Part of a small language model's weights: 12 layers, untied embeddings.
Each number is 128 + 32 x the weight over its row's rms, rounded and kept within 0 to 255. Layers, rows and columns count from 0. The size above them is the row's rms in percent of the matrix's.

# layer 7 MLP up, 512x128, rms 0.145, rows 417-429, columns 0-127
size [111 105 104 107 123  96  90  97 117  99  96  96 104]
[[100 120  84 107 115  73 123 118  78 126  98 164 205  98 126  79  88 119  61 152 155 111 188 157 165  62 121  97 137 109 141 117 120 135 104  29 134 133  94  83 127 120  86  78 148 135 175 119 119 126 139 140 129 110  96  85 117 183 146 120  84 170 172 122 157 117 157 154 149 127 105  85 105 154 132 122 112 201 123 152 112 153 152 141 137  57 170  99 124 123 149 147 122 159  76 152 121 158 140 135 149 100 116  96 143 158 165 177 155 102 106  71 146 134 101 154 102  88 199 153 130 148  91 159 121 190 125 141]
 [113 113  98  47 110 112 133 131 157  91 111 108 167  78 111 106 185 118 127 218 121  83 153 112 105  39 196 161 143 170  81 149 112 157  83 103 162 118  99 142 117 135 119  95 115 157 123 130 170 121 169 114 179 170 100 112 128 131  98  74 148 189 122 133 172 149 158  87  93 125 141 114 118 129 162 173 159 127 103 135 114 134 167 148 104 122 147 177 129 145  64 157  89 148  92 166  98 126 150 205 174 164 117  99  82 154 114 142 159 102 137 117 163 117  75 144 136 116 102 135  94 164 108 124 105 178 108 160]
 [161 182 126 142 139 102  93 118 129  84 122 122 169 114 190 110  72 132 127 191 140  97 139 137 109 136 141 139 150 141 142 179 136 166 160 122 146 140 100 102 123  99 131 128 101 136 116  82 188 133 105 149 125 177 126 143  81 136 147 162  73 133 153  12 150  99 128 107 138 117 137 158  87 125 155  97 144 147 101 157 185 145 147 127  19 150 128 117 125  64  88 166  73 111 170  67 117 162 130 114 106 115  98 117 112 109 119 151 155 175 150 105 118 115 135 146 169  93 140 123 133 118 154  96 161 212 134 195]
 [101 134  87 123 144 124 117 176  76 110 183 127 122  45 167 112 138 130 182 229 100  85 138 144 132  78 144 162 140 185 133 184 121 100 119 105 156  87 116 123 133 127 106 153 116 118 141 130 142  94 147 131 106 132  85 162 106  88 113 189 105 108 112 164 191 139 145 104 163 141 130 161 113  88 103 168 147 141 114 150 109 131 109  94  75 135 169 135 115 118 119 184  85 121  87 150  73  84 147 171 151 108 131  87  55 103 104 180 165 170 142 144 169 106  85 141 103 114  95 206  96 125 135 123  85 129 128 157]
 [138 128 144 102 141 128 121 203  97 115 153  79 143 143 146 133 120  92 135 126 157 151 122 112 170 133 153 115 164 193 177 123 131 155  73 106 117 162 107 117 154 132  81 163 121  73 169 140 151 117 158 112 110 142 130 139 141 148 141 110 183 101 111  98  83 163 186 128 179 147 189 106  93 107 136 143  93 114 155  84 133  81 149 128 107  95 143 117 133  63  77 120 112 154 105 105 106 127  77  59 135 163  33 144  87 133 151 128 110 154 179 177 173 111 137 176 139 107 131 177  89 175  52 103 163 152 115  79]
 [163 133 128 155  68 158  87 102 153 159 111 129 129  45 128 144  77 172 132 149  89 118 179 157 108  82 119 134 113 120 159 157 129 108  96 136 105 145 140 174 101 159 147  60 163 124 150 112 140 113 157  99 184  97  97 151 150 142  68 142 144  93  88 121  81  87 149 133 160 111 137 141 164 128 131 173 103 123 137 129 150 150 101 162 163 130 135 119 121 118  75  98 152 104 145 143  56 146  95 138 154  80 149 120  74 130 124 214 255 106 142 113 123 155 141 148 144  92 148 138 123 190 162 151 147 111 137  80]
 [153 149 160 130 110 101 179 103 116 192 141 135 200 109 174 122 143  90 147 142 138  96 139 124 154  94 132 112 187 136 148 149 143 133 103 142 233 145 138 105  91 157 196 129 196 116 158  95 109  87  94 137 206 147 139 134 145 134 102 136 136 122 107 143  96 168 136 101  96 115 140 200 153  87 101 110 123 111 207 161  98 130 158  92 134 164 149  83 111 164 100  86 142 143  51 109  96 132 155  84 116 132 113  98 134  71 161 108 125 138 118 121 103 170 144  72 159 143 133 168  82  88  78 109 140 129 126 107]
 [121 119 152 124  73 130  90 129 192 174 138  89 120 107 130 142 113 138 127 142 111 100 113 105 173 111 133 102 173 190 131 187 111 109 100 109 116 131  79 115 151 165 100 133  57 173  88 123 148 136  83 170 122 158 172 120 102 164 126 164  85 135 181  91 103  75 133 127  59  55 117 160 177 164  81 111 121 131 128 152 113 143  80 104 133 150 117 121 125 124 193 121 129 120 100 139 157  89 173 125 138 162 128  90 190 139  80 149 108 105  59 135 152 108 165 143 207  59 151 167 166 107 163 124 132 134  95 128]
 [102 134 136 112 137 182 130 121  70 160 122 103 171 145 130  91  78 123 165 135 169 140 141 165 146 103 196 102 173 162 109 127 175  99  57 110 160 102 101  43 129 139  91  75 101 121 183 175 135 108 155 131 117 129 146  89 125 118  99  55 146 104 110  92  83 172  94 152 123 137 159  93 133 157 145 128 127 141  97 102 147 113 148  99 123 116 188 150  85 132  97 116 134 173  97 115 170 105 165  87 107  81 145 193 106 103 164 138 109 131 180 140 107 129 200 185  91  95 123 144  63 156 102 133 109 139 137  86]
 [119  70 131 160 167 137 118 109 101 119 114 127 144 145  97 128 146 158 125  58 146 158 124  78 143 105 125 121 137 177 149 147  78 153  61  94 158 149 142  99 182 192 139 134 165 139 107  89 140 109 220 177 137 118  83 103 188 168 109 113 172 126 192 160 151  97 119 122 108  60 176  90 159 146 135 145 142 174 143  89  71 103 142 112 175  76 126 143  87 165 168  98 157 135 131  72 101 152  63  86 139 120 138 142 143  87 150 119 108  70 129 141 155  93 169 109 144 134 120 179  90 112 148 128 125 102 127 108]
 [ 99  84  98 124 174 104 152 113  77 129  86 112 146 122 164 118 109  90 125 158 152 137  60 186  91 109 100 103 144 140 163 167 130  97 131 137 162 113 137  57 184 156 130 166 105 146 141 160 125 109 140 142 151 128 135 118 165  79  81  36 108 184 148 140 202 111  96  81 144 162 149 157  79 179 146  92 159 119 114  92 158  75  80 105  95 135  93 111  57 141 144 128 118 180 169 141  63 137 155 122 126 159 135 196 153 149 114 141 137 140 170 124 108 120 117 139 145  95 170 125 120  84 144  75  90 131 105 130]
 [152 142 138 137 190 139  73 118 117 103 127 122 171 174 181  98 151 137 113 137 184 150 110  80 151 144 156  82 185 104 121  80 116 134 128 100 108 166  96 129 126 135 108  64 140  66 129 178 119 154  85 158 132 146 123 137 152 150 123  87 116 112 198 129  99 117  92  96 161  84 137 131  96 129  74 193 136 150 147 128 142 132 102 129 103  99 133  85 182  97 134 126 161 102 109 104  74  99 157  50 135 192 139 128 148 148 141 125 132  93 129  84 170  96 179 160 125 151 228 167 110 119  80  82 135 119 128  86]
 [151 108 132  87 125 141 126  75  91 130  78 102 148 130 124  70 107 136 102 107 128 101 160 183 155 115 153 166 132 141  93 116 127  89  94  88 140 101 132 120 160 143  89  94 113 121 133 159 156 152 121  89 155 125 129 122 179 154 159 122 152 135 158 132  72 197 136 163 190 132 115  89 143 119 174 180 130 152 157 130 154 132 144 143 152  92 104 126  74  71 130  99 147 114  35 139 105  70  82 103 146  84 138 184  85 164  85 129 174 145 127 162 129 155 156 196 122  96 203 182 121 143  96 125  86 188  85 110]]
# layer 7 MLP down (transposed), 512x128, rms 0.125, rows 417-428, columns 0-127
size [113 108 106 110 108  99  93  99 116  92  97  99]
[[135 111 151 130 126 141 108 144 128 128 149 163 156 161 134 165 165 111 157  98  30 122 164 150  94 154  98 182 152  97 149 159 125 148 146 153 165 144 161 113  95 115 175 136 113  92 165 153 138  61 126 163 122 164 143 124 172 130 143 145  97 114 103  93 159 117  94 101 161 133 168  76 141 109 138  96 201  89 183 167 100 129  99  97  77 102  72 144 146 169 117 147 126  85 187 102  76  76 134  82 152 137 163 127 119 109 138 149 115 112  72 114 146 121 134  76 146 102 128 111 210  87 205 119  64 116 142 115]
 [164 120 167 166 132  86 112 103 125  89 141  90 128 130 106 100 122 123 132 138  98  75 141  72 172 142 106 109 106 167 192 126 189 159  67 163 166 123  83 103 113  78  86 152 112 138 156 122 108 119 140 111 185 148 103  63  79  84  75 113  91 158 135 125 110 185  94 203  43 169 144  93 123 110 139 141 105 124 139 169 119 137 168  86 123 162 149 132  93 121 160 157 170 114 139 164 117 151 144 108  76 100 121 167 111 152 121  72 167 140 163 130 133 165 132 119 150 102 113 213 112 107 135 138 180 106  96 114]
 [146 141 112 140 126 136 107 138 203 181 154 180 127 180 158 106 151 129 185  97 125 219  92 165 122 123 165 116 103 118 105 126  94 109 111 138 120 120  89  55 144  86 140 106 153 118 156  88 109 119 137 150 159 121 100 126  86 121 113 104 152 124 116 163 172  96 106  89 138  97  70 142 130 181 167 182 125  95  30 101 115 103 115 179 136  77 138 105 155 139 105  85 112 126 143 137 117 119 109 137 149 198 130 143 128  91 142 188  96 114 144 167 134 121  79 113 146 188  67 132 115  53 147 146 149 119 165  97]
 [151 146 122 122 137 128 108  81 154  86 140 125  91 146 150  97 139 122 133 135 132  81 149  87 140 163 152 159 134 151 180 112 156 133  94  95 143 110 169 109 120 157 138 124 223 150 177 112 127 131 206  52 101 146 117 104  88 195 116 120 166 210 124 135 126 175 115 178 114 116 179 116 100 128 163 161 133 174  99  97 106 154 129  98  88  83 158 110 112  80 184  60 121 121  95  85 112  97 109  72 150 122 185 111 161 132 145 101  99 172 198 131  96 139 140 149  99 141  87 116 128  84 147 138 121  95 144  91]
 [104 150  92 164 152 103 109 124  95  94 108 118 119 128 117 137  81 128 120  73 120 106 125 138 151 122 148 154  77 136 162 114 146 159 141  75 160 138  71 135  92 149 124  92 150 213 128 142 139  91 121 145 165  98 139 169 123 122 198 162 134 150  79 101 113  84 113 100 132 107  99 143 121 105 163 178 114 107 129 163 106 103 163 119 124 183 110 133 150 211 151 249 103 150 137 154 149 131  74 147  74  56 118  56 104 106 127  78 131 112  95 128 126 153 162 144 147 120  98 126 151 170  70 120 115 137 181 143]
 [137 140 103 121 171  92 175 150 136  57 119 165 164 151  98 144 111  90 140  82 127 133 166 164  94 139 128 102 115 131 114 111 131 121  42 128 115 135 109  76 158  65 130  86 153  50 151 177 117 146 132 158  96 136 103 135 142  86 103 170 158 151 175  70 156 126 122 197 140 130  55 116 103 147 135 168 114 150 120 150 138  97 191  54 137 134 137 172 133 108 146 123  91 105 165 168 168 135 145 102 146 168 130 141 145 123 128 120 141 111 173 125 100 125 153 150 140 154  44  89 129  82 131 169 175 166  65 151]
 [ 89 164 115 115 138  82   9 132 118 120 131 170  89 113 121 163 124 116 140  95 169 136  74 124 170  98 126 100  97 103  86 118 108 153 144 191 120 103  96 104 150 113  95  90 126 115 205 166  96 108 157 182 134 121 134 148 126 108 175 164 114 120 135 178  92 154  99  87 156 158 150 151 119 143 197  98 100 115 121  78  60 123 156 164 140 108 101 146 121 163 208 166 125 150 112 113 125 136 155 127 131 149 146 104  95 182 181  86 128 147 162 177 144 116 121 137 136  57 114 127 127 155  72 106 171 151 136 108]
 [169  95  93 108 153 124 151 136  63 153 150 176 121 176 111 134 158 152 145 143 106 127  95 119 116  77 143 109  99 103 157 142 123 155 154  91 156 151 166 120 134 145 193 183 116 120 158 108 105 128 105 105 106 103 125 140 119  90 201 110 176  79 160 134 131 183 147 132 192 194 122 126  80  84 185 161 137 196 149 114  76 106 124 164  81 133  83 164 135 110 114 112 126  78 117 117 180 118  95 139 128  74 135 142 106 147 167 106 168 105 131 122 127  91 136  79 139 106  89  94  19 107  88  94 155 145 132 142]
 [148  84 185 157  97 100  74 102 131 146 109 141 106 185 169 150 124 108 100  89  81 127  77 133 144 141 178 182  98 195 109 145 101 123 113 121 151 194 102 133 124 180 147 184 137 166 116 134 127  87 115 121 116 132  64 118  83 134 105 111 114 110 157 112 176 106 159 107 150 104  89 128  89 156 154 162 107 139 141 135 120 107 102 136 172 124 174 141  86 147 114 125 145  89 130 116 101 136 134 145 137  86 146 115 110 141 135  68 140  84 121 224 135  80 122 104 124 157  93 100 211 185 198 112  58 138 139  91]
 [108 160 133 109  89 104 132 115 165 150 123 181 112 169 132  68 102  89 107 207 144 130  64 177 108 121 156  93 168 145 158 122 169 111 158 113 154 166 133 194  97  91 124 145 126 113 115 136 134  84 109  83 128 136 146 129 117 114 158 151  63  79  71 104 126 127 139 128 156 181  95 141 123 112 108 110  81  88 160 157 117 180 146 162 129 185 109  59 125 160  89 134  97 138 104 171 175  59 160 144 113 139 122 122 131 148  46 114 142 146 147 118 116 107 115 136 115 100 162  58 177 141 110 189 165 168 164 144]
 [102 115 146 174 152 109 133  95 155 126 146  97 180 169  87 105  63 127  89 156 157  98 172  97 172 140 151 126 131  98 105  86 164 171 119 126 105 157 131 105 154 157  90  60 121 101  90 137 111 119 120 196 103 112 123 128 128 139 165 161 164 118  85 126 123 117  70 158 127 136 123 145 158 105 101 127  95 135 135 138 132 124 156 165 136 111 156 168 124 130 137 185 163  94 177 167 191 147 118 110  69 119 121  17 181  84  85 132  83 145 180 130 126  81 145 162 141  86 130  84  82 154 117 149 173 178 175 115]
 [168  84 124 126 167 103  95 111 123 182 108 173 149  80 121 141 103  91 132  45 143 138 143 173 122 134 106 119  81 107 165 165 164  89 120 160 161 100 144 124 125 170 107 159 128 135 105 147  99 125  72 132 148 130 147 191 130 126 162 156 133  88  99 124 153 152 121 144 122 153 156 102 115 119 136  81  76 123 135 107 116 162 168 118 175 137 183 144  61  94  69  82 168 176 134 159 122 211  74 137  99 122 169  90 152  68  88  88 107 182 164 118 125 144 123 129 137  83  54 150 118 131 118 190  98  99 138 115]]